Part of a small language model's weights.
Size: width 512, vocabulary 16384, 51M parameters.
Training: a variant of Muon for these matrices, 9525 steps.
Each number is 500 + 50 x the weight over its row's rms, rounded and kept within 0 to 999. Layers, rows and columns count from 0. Numbers have three digits each. The size before them is the row's rms in percent of the matrix's.

# o: layer 2 attention output (transposed), 512x512, rms 0.0679, rows 236-319, columns 224-255
# v: layer 2 attention value, 512x512, rms 0.0719, rows 237-319, columns 224-255
# q: layer 2 attention query, 512x512, rms 0.0677, rows 256-352, columns 224-255
# k: layer 2 attention key, 512x512, rms 0.0686, rows 256-351, columns 224-255
o236 089:424460439537461602446439464530483486573497505564477495413520571479537510468448541524504465470441
v237 097:501614519431522508549498534524457470496529550578581459616562546544512556493457511511533488462468
o237 085:524482465503549456525537450466504479503568495536416494521437463520554381478571472486533432527481
v238 092:533523477470547463456501478564509500549457475447545441438515498561513477510436482458439529544454
o238 089:472516554517456555531515500476563514420536505688403497639460445474431535450573493413472518530490
v239 097:537468463476474485532532558431468562461457542433502395485411548503481569388483519555462529450545
o239 087:462545538434489577514440462545507470491498509589460565456481468518435593596421511567501537569464
v240 099:483591506525573552511457477528568472489504473482506560363471508450503567510468493536446495462497
o240 090:443478460494457475414420544458433406430514554490537494547457530606527526518553530447502460445535
v241 097:494449484468539498485547543578488573476411533528601484497521474546400542493516526485368536583551
o241 093:450453485507497496489428478444556390549487510409472484524547429441439435518532484545485528511488
v242 097:452558492459500457580437545536518509474467595465555430473505456466438494484445508525523504468558
o242 092:511444559409489563502549425552510480524491480501462519504518583467474515484622529539435559426578
v243 093:423563433422484465504499617457494592490462456536526501518555425498540530482526487555578500483465
o243 092:563427477476546443415511475476423444505534545476521556431534445497495489476523533455455567450525
v244 095:524523380504493442492592510346471425538459535556480568448629494467521484522420517500494472456528
o244 091:497580520488466467442450470605517496491495489497553459477451440565544459524551451466488586557498
v245 094:525542528553548519466577471551457460569525464410493575480407409532565548365516452525608511497401
o245 095:438486473471560368531465539514489462504479476523426513523603470446470444466523522458459533528540
v246 100:486509596501496602538455554433524498601519478556566566507680530528506541470465482510519592555510
o246 095:505530607433433437440512519505483439496458480575442549490459522484535527502377557442545512464519
v247 096:491505566458559498548457478500590515517476438447510444433563546407556506417484541499380595525427
o247 088:570482566563459539488489515441390549511435556500473447524424560477474493519507472491545413424487
v248 095:440503400505561433475405458478424540566462449447468543483570519515529501462613554534435433543411
o248 091:494487498447422434493593449490522480396447471515406454578470504403552455522441463404547532456538
v249 098:488495528489497551411531476526524599527437580443572410471574599493515446575485499485497443474496
o249 092:565544408484489517509508480516503543487557612501562539478398450612439509570496542557562583586521
v250 100:463444518541515436463518462588499493466483553548467561504539493502502551549569437549536483486512
o250 093:537497443533431508492496602375462526475446481534507551540513596392521574483548499576426568517493
v251 100:558470540523539518517491591513470433558439463490546447492595469448453485545485433595503370527530
o251 094:584550427409499461439497425474476492458509537585455483418490501471497546525551523436458523479405
v252 093:498529489459479499503565486505489474541527442469460522537516494564514571642539552539469482543542
o252 093:510401445536477596546440522505454526443504554435482474492473575524490377481509464534388549524448
v253 102:511569451407486479473483415517537515503454376443447480424479453426460463510533481526444518622522
o253 091:572472510576380500499453572442507506456505533523501419585435602479478525513514542538444446520453
v254 095:471496518462504532520568447519464496488442481546550390439588424530520431543533475452434490447450
o254 089:381503478500500534525487505492580459491591576455463525476483530542453556541486491452465514514578
v255 101:451573418514482534491443515503492534545504574479523544550395515453425522548490542474488437506548
o255 088:489513574527486457498493449528519431514535468394543443503562375445445465526574558472444600539531
q256 108:519500520497546462491477463426532497484446556585452477498443590467528397483473542475469500545466
k256 098:571485447484456603611531474502536463475466571480519501487463560483501464587501525519478494496389
q257 083:520524552573489474552528501502456508445482547530508513530454431511459512502518518493487478556522
k257 094:494504572480495478458460495461477469544536414500533531556485434544487535534556468531423570464503
q258 079:542407521451560540547534450445475476520506511416491456419467492482462436456540432462561486487405
k258 078:500592504463530568505460488512478551633418437445437549505476541332452529485521429456555413483540
q259 082:509524532478514454478617497459520569475533468498508423419505457568446479499605598491508475483516
k259 079:534541453510434555533436473454502478505488449527469600528459485474540450491529518494490535447491
q260 087:472427516504542425495505416434501609478434508604513574510475526481526523518526536540487550504575
k260 080:542534456448495459474389491479487489420461529452435448555519445486446511533560563519474482485544
q261 082:429542491515553499507460476617472460375559547386557533461465530496556557498495583481483551536458
k261 078:660507462479473555411564527487451452552495506501522499505511462530460466506513525521554532512584
q262 086:485504523427531454481538502511536523590546493490509538513472486482586467485539653403481459484504
k262 075:509467470561547535559481454452461512438589441509607501453452557470504435514547437518483543475462
q263 080:513484501398472571474511471580459523510567489531530548450493481435517507469469512480453575460602
k263 079:446446553428508509497466518476517454590409454602439501505535452406469449576549516463442514550482
q264 079:441535424449390460505538454521425510528481508462545508489580493525494334553572475542513596567478
k264 080:579558388496486489431566572483408445488438401467483502480505493425504524512572487529529405522502
q265 080:549451502504496496537623489453497435489490573468581520560540492458537531515546477504506511495540
k265 080:509541491479545446458436544460441584544484493446514463486428594496578438476532493516479481464524
q266 083:557606575550458629515332474442415567449502415460504496490471414542413533516517546452537482438479
k266 080:538534459525473535525493506491551577475495538527508507480474498498495492481560519479495516481465
q267 079:471485557541492572436434487541460537490556537507499459571444424484448526494505494435568538471461
k267 084:464371521547539485475544610478564397458592520525560448498442493476479531462554452496524412487567
q268 080:476481500441497429531480417488406504533510488549510419435521407563404519535495518528531527460601
k268 083:425443559461515468453548514563579504513554555527450481415473510518460535493509470427547431418613
q269 082:521403553441521528516548438395561524551509490561422517528448442508547502496494527516503507489544
k269 080:469517511379499555445515616561432509476579442560482482564518482505510482510494483542484462472367
q270 081:580470540507544559471445480510567506547546440533492590525455491586508434523465451443571499480581
k270 080:510449554459468488476495549491521486434562554564514537569480447449486455574502440497481544447578
q271 078:415505489475524425445524519418465466562562582447567508432502501468448452472556541489479616481513
k271 081:539380557439510513484483424547453621538540472493479517538382433528492561532476511407464484495416
q272 083:437524527523513442394528497475531565514554437526564457403481464622510456512395540516466440555419
k272 078:467540507503493526489552547491529452530475497501443571553546424507479388496437516519564551643536
q273 084:387493470478527491404577482525494482518477409511520486502543476488427457448566487430426481431503
k273 075:518469509547540507591506494493571479606522518546555455478413529475489564462544484540486569492489
q274 084:442442472535539543534558450548537413481481437537442502456532483447496541450509543484516528581488
k274 076:558591438566459487567512504476490485584495508617479480498472524498486613550559537564334507468457
q275 081:528457522460431628458576497564454536611510477488437601532474457540471537544525531490514512467515
k275 078:475512510494404504413487427545569477558501507488527434490485548517550549506475407480561443528499
q276 075:439514547643493491543571551506476557487539568467417511491529512552432541517549475472527467498484
k276 090:476409471525576479463515555430443464537453496454600608484578489553460526458462515463602492539581
q277 086:480561515430537529414592586578449503475499572493485562555552492509495498519455441472512440524414
k277 082:596403355476453486518537442547470548576521448552398359479452488508479416637543493502555505527544
q278 081:439509359480542449497419553470590554552450470513482477542448483555616519505463424534481541467448
k278 084:469410530594553523495472514450442441511484495502567482432503515523449469534523441520506549483570
q279 087:592543468425519517507473511417481540547452556624540496465469505590497467499436489480494516538422
k279 092:520462571481557479410512510485535466457512502565548552546554506536521536488522497522525492480588
q280 080:538511430510485489557502506495471530527499537471549503511477520645533518560470431451509526438497
k280 089:496502403453427505480475522423562531505519482549545457513504537527569504535568546541521442488461
q281 088:435488521524567472429552540522546495470562523600579434507539513539536606513460504498484580551506
k281 084:456464406515514485525442455570511587494474478476449416514430508506440461543446538495500451508536
q282 088:438624478487554563513482505572490563591514488426548440375608563572537534469469489499554393546543
k282 081:471471485441557490468556434486452537540455529402483441506405457466452568503539590551470534463550
q283 084:528453477565385493493554573579529463456506485445416396538468530437544417527464528510459484513415
k283 082:477508464512423478519585538565436532482528550467532542565375553531443577493619537458460551490517
q284 090:510532465457554516443548505542493509376570454452426573578489577458566476577515499499562485406384
k284 084:398476456517628448577533489436559461463506506548488461549451531496510512567611509399524510464529
q285 086:506488489440430538515423511444519457582547429552532576491341571436559450516556413568435467527410
k285 079:507459497518460523481536510647565414522574597447538493477511504453595486485525496479528594543499
q286 089:446442529553543476508514538437414490467514538575449454445485500531471554516481537525571420458510
k286 077:550462525521599536471546472509561519542464455505514553484563486494554522457510497553467414469569
q287 088:511576499466507460597437441473535590472433495436503542506526464472523584513418575465457477454475
k287 083:591463515415404587467559561520487473516478493415488388506464518396525557469498637462469439449469
q288 059:435488465449576466375503573553486489501456425508484472556487435582528618492566459416425444405595
k288 091:530518461446504518509473545567508469524470481564470412461440563443501494506466494501487394451419
q289 071:532514393450504442489498523561488453557456550607503524526456530505558540412461460485443469538523
k289 075:518463441486542506513582593507493472509586560495506484395436466471501502399436489466443507517536
q290 077:404545366463538500530478454569575460474518527601415611506513554498413418474549495573539542571426
k290 081:564440442538465473518557479503471487553535525468437530542551497596531527424471560521573512551484
q291 080:421557592471500537469510430505511517465562556475486467464586538543488532461526523483495458546568
k291 080:517427544476407475512532469510487578480439498512513530429528400534477502467599521494563445446669
q292 080:486532465472520492460557411462509574453543529492580464507492497409517493494493468524482473444498
k292 079:532519635511509498448529439546521486576510546493431538496501468474470541578518628517460469432380
q293 082:480526546584502525511509498519578490521517426369561514522584345482491585528502521487481500523561
k293 083:504559585439526439550433468534475483531443477492475486489551592468464537648498530424472549513479
q294 087:529535469522501441630477460550514596502494501457501526432469527501501502430434515515603580517498
k294 075:485520455419486527517559500494508456398509613536473483588521557534531519493585492410632517549478
q295 076:542465494488439576518523433517505531515575575531600461582547618491434452479423510503540515544447
k295 078:536445535475557491430571551490484479500570523463488460424496499587577456495528519532460579442536
q296 078:517504501519483403567453489591523560507573517516479471415541469585440433504481575539533475583482
k296 080:501446541460449529510493568511522429487502561538462582540439533469441416498571516437543449553525
q297 077:485517548551378523554448455558397516541525501486571568507533541461468485494613522368487597500564
k297 075:461490532520516477547465464523567452517483512467552574585464455475527504500560467486493465527491
q298 083:533473463436579499531535449574523449570478485585536498483495475525506489448586540434539415464447
k298 082:469529489488505537608524469491525428472548518452570452547482503553441609511491521476477505408364
q299 087:454583566492444540462521392468487607535471423428473518507469495555500486471498519461510500510537
k299 083:475388577466483485412599521468433563491510505462550569499504436526516513532441536565510458505456
q300 088:506577432474430445548533526502450590561459433420421410470489435500476464598415590441472507571528
k300 080:516557449469404480560530538511548429448541571491498506395538490515540428557566495449472441518582
q301 080:479472523540505440492483571481430594436454483479550507562438547490460541526426481624503433473547
k301 079:494469471397513540514506513435432483542561547404502463548513465456534567528471579583548528471562
q302 088:508462560607529526524447517489467401521576461460464517468501528487414474476555470379459568481480
k302 080:526398443570558535506413529443469470498482532551443504456477561449417451420558396500527478443510
q303 084:425548512516457437466531601539473513585424459500497553539481421536531558492553452366527536593472
k303 077:465564579538533632398507580489571515511471456506503505510519510470489480468468545519521505483542
q304 082:552359489541571401537440535447536459459486521491523490553561549517564471464544540552583470497499
k304 076:559484467430501558499549429481489535526530594518533441413506444495495436461467496436430508496509
q305 083:542484445554454577451500487523532542485577587508435542494497445539551468528488520445409524447453
k305 080:489453472595538425443487495601526484560450396525537571425468438482502469496456611471480467566420
q306 081:486502479523534610523565531535518543393441466521383421474479515451508430582478455489377511416516
k306 080:473555543489479495537477523392508525452464464508469495494557566424604474491486484518452519507517
q307 083:496537530510472526463507368496446487399599556436489516555472548512490472492548512513504481481390
k307 081:416445407456559490547614491510517502457571468608525458506519481438593513445560511555386494513618
q308 088:524553472552526496523485611496519493484522492480576566517528563538434443513408440502503546586505
k308 076:519435407543308414440566469536388429499532492524498526486439511472481538496455536520444453576447
q309 079:566420451430495444485575509506497383471523466585556501451514514469483561500534484456574547510440
k309 081:499502531608504509474476384488440594491528441497464436534478490534542416502514516553592438539545
q310 085:559509552620459491487461475449464480511529534564559576532520461646463526491475466478487511508489
k310 082:523526501452539528499529538476607437510483546533407432522464580500561495477505529541403458527494
q311 081:582523489406470588466453432448444544468527509504515517555548550539515466558413565514330486435382
k311 087:527490549554584515540491487514393445459533490425467536524494436561389572420559537514572571474478
q312 087:497467500508536498569557553509491477473501589644448537451463522510545520501528485471418523494490
k312 083:435365518445458457392405454414481457479515470373455457473530567391457557552492530543494497479517
q313 083:587375509550569489450452475425588536521523559460502511477506578530390582451537554536490363574418
k313 079:493513590556467493464541467469513493513484616579435577531457582523514497602496550435576495488381
q314 082:554543542560485592536432487468485423567452457495559479530517568533516406455497498523494546577474
k314 084:521521536464515473483528488543517570523535474499522533467450505461522506492484513457483553525520
q315 087:439552529465544544500533410515522516503529494472495489577531508513577556476554530606417453524483
k315 080:440536485545539444534428473517452514650461467405550483478472516573418486563539497517508559507579
q316 086:502505469563444456522452574552428381489527518399407594542526485490517442439560499513531485559485
k316 084:511478601557526459428535534457406501517509461452501469511435490550461552490465530543470491450506
q317 084:482491518497454520491449482510491511445485514559590487471533445488465377450510437498458387409505
k317 082:496500370480432527455432512533519524526507455534504484460468438459559446492437508477476557553543
q318 086:432543526475551507596457470493472465529456426510496542524383528472502500551527465502580546395586
k318 077:510565462569486397552515470522519528516578518524509494520543492572554464468534514496520485452486
q319 091:475506487466391495526548550532567531447534493612486570483505627504535517520544594572453478519410
k319 093:525488495509512441486479521489452483572469499428536471438483378594448455482475449539505450523612
v256 098:506554440494562469512443571511533528515501446504558513591418475495462603425404496595576557551536
o256 103:455620597653516557456431474455540493540427499563476481547539500425475559457499480477512491545535
v257 103:595548532598486475517476466430460519508520509467514599489498473469510484435430487493514536509553
o257 111:506474560533471520558509413542479602567510475538556536555475476597493476493477482503451497616493
v258 101:576582504529516491647542477512505569511474460529541538403505473537493563457591526527456492495566
o258 114:536553461518441572506487518483504510539525505453528467378426496542497564453511489469542541564427
v259 100:488555472527510480469506516484471549556537472472497375516558482527569554435480582483524466593467
o259 114:446457530479549586486481468557566517552526482448482477508507546520390517510496506528473493465471
v260 104:450492479426482497419426625520529589462478481560508582441620480391616469443458444481474465481409
o260 112:446560381426510539464512485495565565511466469522443520500522478468511521541519557455429483444468
v261 105:485538466452495560494516468446521476439524449531542513525457466527506530547519467496466429439507
o261 119:521565381530540559474511546482461526554526516429479552496567519531509476509483502469428479487444
v262 105:507559535467410560448476532438520543531503499413456559500517416453461458528600428421388498536541
o262 116:443449573470530491446507534402605439477579563581404546460467556485501451551579522567529547477454
v263 108:558508466513501390378465645564424513508492555524476518433483499514570528463522441528468479585564
o263 119:503468470452486452485488493506421530525442548516434537514469443556470522525569500501498554555547
v264 095:465452436558422480474467518482438541403489543490480527483493479521541484405448491519574515451509
o264 100:487466560461564483423505479568565535426482529497513519480485580438493531470480447458534560536538
v265 108:515564554495529557499637474533438559538430473538473487524499469487622612461476560533512582503430
o265 119:534529582503487541494527547473518559496526579406422571523552469549520530485459570549519482519567
v266 107:467462533527425518450576520511595495531526530618554440508540605580433456460409539601457467484482
o266 116:513477509469543564485570508510556565490529457475561560438560444474466398555388543498510464455447
v267 105:513630486529531404484515494553398515515465479403486485522596511527438538544459465517472484493419
o267 115:476511417501521465506496550485564462517441530444529454528537500591565433503459486418401440476562
v268 112:447511406545496455491477567513433413494467441435498447420427471501474470513575541511564430548532
o268 117:527480553541523411604452436516429449500538458549466463545424425503546463447588493455398552552464
v269 110:483465513573592484487541424496524540527468473469479499580479435509464536436490473616475546489520
o269 122:628457538473475414446448510495487568552504451547511498501423452567533478533439496525448541523491
v270 099:460463474539475574517632484613464523443537519474479548497521425548518453513501485467535620482572
o270 112:405511474514551598547377529503501405495551462503509506532448435567525463565603565441412471451471
v271 110:422498511556565539446462530450469552579491501490525386509522508525546542502460607528527408515476
o271 113:540463520473485547551545566526524544503496507450562445529438444441408536574464499474477466512531
v272 103:634526517509442511451481538466425488477563485455578527489440458528492522561463571546573507490607
o272 113:479462601626443472518551498487540541430419490460560502419492541406431458477388569540548509473511
v273 105:445424489571516561526599455393615542440627453500609474575446563482478568447475461530491503442461
o273 118:420535453520517548464604558531505501483530483507521579507451402478508490580382510600443507455482
v274 103:574515540464486523462471477503530590452486555544531462527511520377554424450607580474410439551550
o274 112:539503537547390469547515441445545468575514455527568570574517555494524420424532528542472540463468
v275 106:389432533579576397412527480467500538436529577457467538456471501507523460519477438477479541556571
o275 115:444476482442537450473489444498477479558376443467568478483457499501418419519523409583528489561529
v276 106:492494571416440420536509543434443514442520475591475463540608490571425599483486491396565515527523
o276 114:407492477426562555476481479577578461398509434549463494495644544462502541506439542473538464596381
v277 104:497601551472457566545530544475529572464511541474486506401496484564396433475470500537534474453441
o277 109:464504615435551497588565449533422377476505464489423475415555408520495519462516480479548456517628
v278 107:455574523495440399586571460548462477555399415457495574470420403499511449595565536445552518492481
o278 116:471551428524511479534432502478491450598454480395473484512517533502486449455576481421547533514426
v279 102:482521479529474447452539606531477487437503518539487554509507444552495538464509607556510484459510
o279 113:433437452497512567497490466528511480452480585448554576524559555486543584548569514561443416513526
v280 108:427436523509479451496430519474471496501573446462508489552505398506554466466530524519521460460413
o280 117:543493420412566557442447510487543498528543545451465589460532486563503576533449497538547533508502
v281 103:597581443515502483616532471466441474445454514606490524559396615445459579400533496446498525466513
o281 110:557561487502485466495462564530415595516480553506382559503469476487536502465610480543479489573478
v282 106:579498514491535553535570508495458559490497515543473525596484497548430515536602435491562439566529
o282 109:455512540631501439525478460573444465580503482475538477444521571438506449464583456483458548498480
v283 111:540542525593412479514553434542551504474529399483547564413549559392535460422478477446487406517407
o283 119:461454512516554519507483482500507495480501446490512446475465502537409434484488522571484533498532
v284 113:455490518503452469505437469436438485423485504521583517479505555482468481453498545483558561491513
o284 120:413493469473479444487506520453497512452553561521500586465485530536534518484488470431544418494537
v285 101:513471523415562548495488526533530447407537474453487558508479492477426513497459441498544506458433
o285 109:576578523463552551429495410524448566579469490450519472440559584502552495515581467505498552454491
v286 100:533605445513500485506505426458476544492493512515543474549482539503585506481466565477542563539543
o286 110:429487568528426424464494458509438466530531552502491539488496455478549487472503474467603435434501
v287 106:400507606529540449419441509452429529502402543392541475499471480598411538567482470420516530524542
o287 116:532486458461480426534521484442488505541521390552505463533541459467581539538543410501522474478467
v288 105:542456640516479401435467457482577459495538491553500477443530570567520523563511445581445425473525
o288 116:491440524470435380547460483528448505542496440392523552459424546488476425572518476527527412469539
v289 107:527625496455554400499450442494488446463454520605450544566466486501487508511497541532569536557571
o289 122:513506503587524495511523560510388410523524459491509577486563484540494504538520517598506508535463
v290 108:457559396519583487603386533481445484502550527444467467484505487547440516396545504504487505520516
o290 116:464519505496581513439491423542464472579449528533622472414512459460561584469515427541544534573518
v291 106:446539512494509543565502541496461509420558525453537537516438569533469515446503472483556523472438
o291 118:430543521494461453537442585499443543565480515624524560573473502428451499519511511504549509524553
v292 107:450531477476489505535556539443596587466473453422602534478510610481565440542397563498479453449547
o292 112:474359476502494483504469624442525505494524492441451509538476480475468442559435498447559521453475
v293 107:543484496513537500541517441526459503626433448550499484438469538505466477455503528571407543561504
o293 120:524516487432497494586483421448468540556468433512455404496487452546550508521405545474587463505494
v294 107:497543464561426496638496398552547523449552486457461610499462490467616542498549479482486453474443
o294 118:530547471511481477542478402492516617560531496594502537563574566556485569477512469549483488482459
v295 105:564602569456534491468531489443517515458517555498557511557414600518461424491499557467546522538596
o295 111:472520458481484524530504522457528470576507493604548443539594399472487480447526543582485540499500
v296 104:491479453445507388542592493470336411446497503518476514517497522487482552499498545452534461520473
o296 110:506557513474494546468400489471419448496483393576530402480533484518460495403482480518493556544523
v297 107:513580548496514457459473526577543526450517526433512397466600481533558367506469531461464559524530
o297 112:461517549474562530438568436549437455463507502466502468416484574524513420508552429534477552478510
v298 111:479391387567504497586464511536477542545503451469533567483540416440478520499516508443571515498439
o298 117:548518626579616451520421508460561559556472597495553553492479507543533556420590468517497562581572
v299 103:512490502429421450476461510562519402463463482523448458555451479448451507519570524429444514555480
o299 109:563547531557524519516503444517512424438454500533457454491476447503525515474439513504499465471567
v300 102:464500500518471502449575464466471491488443533552542558548476437543485533582518514501509524574542
o300 109:404433433426475545555500467498519416425525405562437505413571453453451529522490537432477532448505
v301 106:540470470472475460634437413506517445457456520533445567556469546466500455523516491599525506499436
o301 112:515510461528486457484482465412423546520488530530453486490492478501470503451481529542514354472563
v302 111:470498507496502484450453509489436542518489562622529510469463521415517559544528512549459463547505
o302 122:505448488500566445570468552486570508442543430495519441547568598478509510465552564556516489569486
v303 106:496584566485485402431482477447530548507516539456494457509567545558445533492513541495522414436548
o303 118:555512436416504546400511493541522442457465497499447488511457496536526446461535472498488489466484
v304 105:513464518401494519518469620379528439481542549505553511527555520458507480592486549430515547497404
o304 115:477472488589479528569562505486501550473483499443474559489477589416517498471543467446538500436497
v305 111:500452593454489500437441460445525525486559531532436516551589408492520517531524523471445530559485
o305 118:510501474432514533433598420463493519546517494570544536522579602507580560441557581528511536499496
v306 112:473578419557449562482521600501592561492493494544466558419507480455486502353459564433482480454515
o306 117:480463576449473524473478519504538531573486487493521539426476591472562483450462422487531469518524
v307 113:539536439477457603478518542452563610459500490459524485519479541590504466510489470515514487586451
o307 122:505601522464519547490446468513533539498477467506538457483504527496533509476548529553444481444550
v308 094:532470456478559603492496460480487490500454566527472514620504447508556498514614489526507610546581
o308 101:502504464484483508482625496546478519523516558511529514530472479483519576582508484388439530452517
v309 106:516482523552389458533561492506529432546540519489477523447423512400443469461491458553464420543464
o309 106:461492533535524466500535597582453605492506413575418589445514457378451563442476543573508539572500
v310 104:475467526461441458483498454520564428553456454488486519501547509589476498499631456456441556536517
o310 113:518459454417582553428462475449460560432585541629473551513511576495519415560544479521476458488417
v311 110:442500522516496521524465531577512506540432519473459470560488503486475418497505436498486448410496
o311 118:447517432388457567460625479518475467557488432442479464438540502572528428453469473580513586513552
v312 102:453565514603463533419518471469489508481453474518466494417489497592515368544412446462409510439630
o312 107:483477494454451506535561443507508534538476447499463527509456483515538503581502497424493453387443
v313 109:642499472451469444584504527470486498454535518595509526484549518492565545443420467441515493614574
o313 112:480466494485490504486494505532543482448519530532551465471499524484463470509488527585543484469498
v314 103:464426400510523442493447499545520438447477509487426512552474540431478502546511501457581451498620
o314 112:536441405553511568570501516537470489496443498527453372477474559486493447490496538478452601512491
v315 106:490544555429522461498586549463464468499503529578453388465495482510523558466565541522501465511510
o315 114:514583369467485443486533550561520520517465484505507467484610395537522482512475523505489588567459
v316 113:629435416487430454500462496488478402506555546447488498494538465560434462562490464354454531491501
o316 120:521489532510528567461535528453433504458490336640481507555479499510475486490428430548539497484483
v317 106:557477549522407579492403520375435490506546665564463556460530483426562472537391468553497541571610
o317 113:492532515567466536396478503457496554433604531575508511544479518485490485483507494505478541488518
v318 103:528492495453582599410587524465512501475535524458477536382450458513413563537416493531477469522583
o318 106:447521667513506523491588504453524555469473567597451507449485558414430539517619555488474540398554
v319 109:524484572434419462581489472458512546450504524528531600555491534472511566521496512444483502447445
o319 119:582531449432513534444510511557557584515475526450480443437476541444495535494530521512453537431499
q320 104:484436484518465514406504559474487418444415487357469561421452486558484586561475490429485424463405
k320 098:433497468467492516566499448583534552507520374470484598451498530459490487515533600511580507538530
q321 108:541469573504583553517504498456440489505423485490539567519475453495510539480488487506510490530464
k321 100:408499408557526509443508478541529563493529464516471497551468467616520526445566427432477519494404
q322 099:514466446536481532497539513482470466510526525504500469551500490513458415629556504559439455441528
k322 097:498470501482491523512605492497513494538497602534542517489466494438494527540530569417484422522541
q323 098:580504512475496517530501559490521481563508480418469491421548565464466475488431514595596478529487
k323 091:448455435514480512496454478466540512467586632517458466543513595552515489470512540420456525414536
q324 100:539484472439459577449497525481419479589477471454501467532567486434455471512406467466547559480562
k324 092:453536509512608499425518443540500459511520543529495460558555482476509467483473501480525444518495
q325 101:548504476454583589430512488524547463497529503490483507529493487501445470529540512479533463456539
k325 106:524485426463372459555494451510564516579460465511433345441461575460590501476483391362497503480375
q326 105:499563547530531492600538563481469392376470474425526558474430484499490494450393465491549481479544
k326 105:482526564487481459505485531442520512520445506511457473510492397539565459520429481553561463433583
q327 098:550531505481542449505448478441509545510504508574536406563486537553406518425480562540473519489446
k327 094:497519494482488488547417492460509462477465517430479486567443528485519481490421556527507459529461
q328 107:455523522503444604499567578501489504567527462452408548549493511536483541514575536421479487429408
k328 101:466542501456509556535451574507471511530519470429380509554499479490523488617529568537491512414507
q329 102:494386500573568535468503432492465515447520548560465547432520479486432589516583450445473519596471
k329 110:571478398478534452462587521488619487506451565565569571490582476490529448573463602471605524461519
q330 101:576488472485501538480539509453471510432472513491477603503490533407464509449440439464565529546510
k330 097:537405524505559467565443462402501509582522499443482510495537520512441429433536523509548511546422
q331 110:532440546529516535493554531528531468399457421487473544438538547459516498525518485571493437494529
k331 108:443481522535495577497453493450519468600463549403576507482470497532497495489523604527470502510507
q332 107:524432497547437538531506449540591523474449510479594468504495523477530533422512580541498552453460
k332 108:446588537387512539519478458468512516429471490532428540457463444437499505417463474469444543487454
q333 106:456516523374489519475407556477479555392507545429522398493494433478515453542399528554548498462615
k333 106:484452526504399456480495524466473438412562596480553604513485492539396488431486437504501515448556
q334 108:497542474529545497527524434481501466454476517503481483501572459514598467501509475465543564527497
k334 110:438447568558517470445423477460406530514451401529562552511539467488539496473456463408560515535554
q335 110:500436502521551454550454516551482507528536559662479554414507429477433426461488563460466512535414
k335 114:472455436427548451552451465494416480576416442497483538559563557529451520487535545530419473507414
q336 111:473517454584608461524500513509550559482587517595436545443531432453512506462475599471512441543503
k336 114:484402395520472461536444530547436483481469449576396465440583564451528521499457566469509466493485
q337 108:472553420549486515382546400487496554428578607490484482605481524510531595440411436499534485404584
k337 111:453572484546532482565519490451450589498495501504565531539496441485434440445399457514533551542445
q338 107:496599548389475489502416515555556554520519403562430523533526490437378563548566528469497479465435
k338 115:611477512515453435469515454508546499604494354574501445502446578514503526519489439385495607534486
q339 109:470386520516523501533455495471413515528521531482488528558556532624473531476666520646420437480456
k339 115:477420500499467589592442520474525510507466412513478528465482524553628482486494484543532544610565
q340 108:581552411474494468490366478478558525591590461419517464458454448484508492495504531481507546481493
k340 108:425555494552481573494598404523550500485481526433530452547519494505493546472403507545447530484494
q341 114:590503539545472480513548421517519422573544499488444637486533512495496520404568550500559490479527
k341 117:587478432499471509370502443412446502511457540500540485452532651501501411541477548506503404542520
q342 104:593449493537452450515577483504541534484487478506505545532465482490517495500430549546438496571453
k342 108:426492568527492513443540407398498494521567494486490497545496460565518480475527478525498443473473
q343 106:521436525508504528484479538444560533550566507437513575490524482558468521555490454588449538503523
k343 110:436427492522506414477379431432504546494482532530421477401546545508558556625436491525398526525524
q344 115:513456585491519488514452530527519465503512568404534416465545409573502514467357570525500534515611
k344 114:481488556600431564480541465445431530506547594496546478528567411430430592480522387480498493505486
q345 116:424497496497548471594514465534458587450550486602520520533524534414457481493457584527556415545508
k345 120:599573562471474409526540554511554387536552543600512500471500462437463506501514512508563435476505
q346 115:539494536447396450453404438528557541489538457617477557458609414519492533496408514457440504445566
k346 119:494629457557488556484501484476486557571464534373487508479466506498490403499519487660540486504544
q347 114:545526469549506516556428544388534445524542503532535563469477525568459473497390507589483521548526
k347 113:550497549554560528434521438534486510585499531510533545500539531658477575547453552504499494465526
q348 115:477562544459527506460461503421475403453546490541388489442439530563552566579483459501508474588473
k348 113:426440537516445472560461443468440438475548475590510481451629522476396454469570498556454559517471
q349 112:494511537492467463482431522515564557500534496506501465490575491527494487497488515512454377507528
k349 110:473513532382555536489522543522505477445497569474596538520485526655433466475512433475485579508510
q350 115:485560546474524481535491568504501535579507494437478455471615456535544456543590541494455501470512
k350 116:501599476458477529361566505442405504513446461434470471454432555506499593517523490592512429516554
q351 112:437558543488535566564428458483526493521533535448455486537436498419537437450565609494597465487526
k351 113:523467502466466522541535462506512497475401496442447463536479544421423519458556530483523545512477
q352 105:438597447514523570548570515453406603480549578591510396410464586448521443477460458545499386491514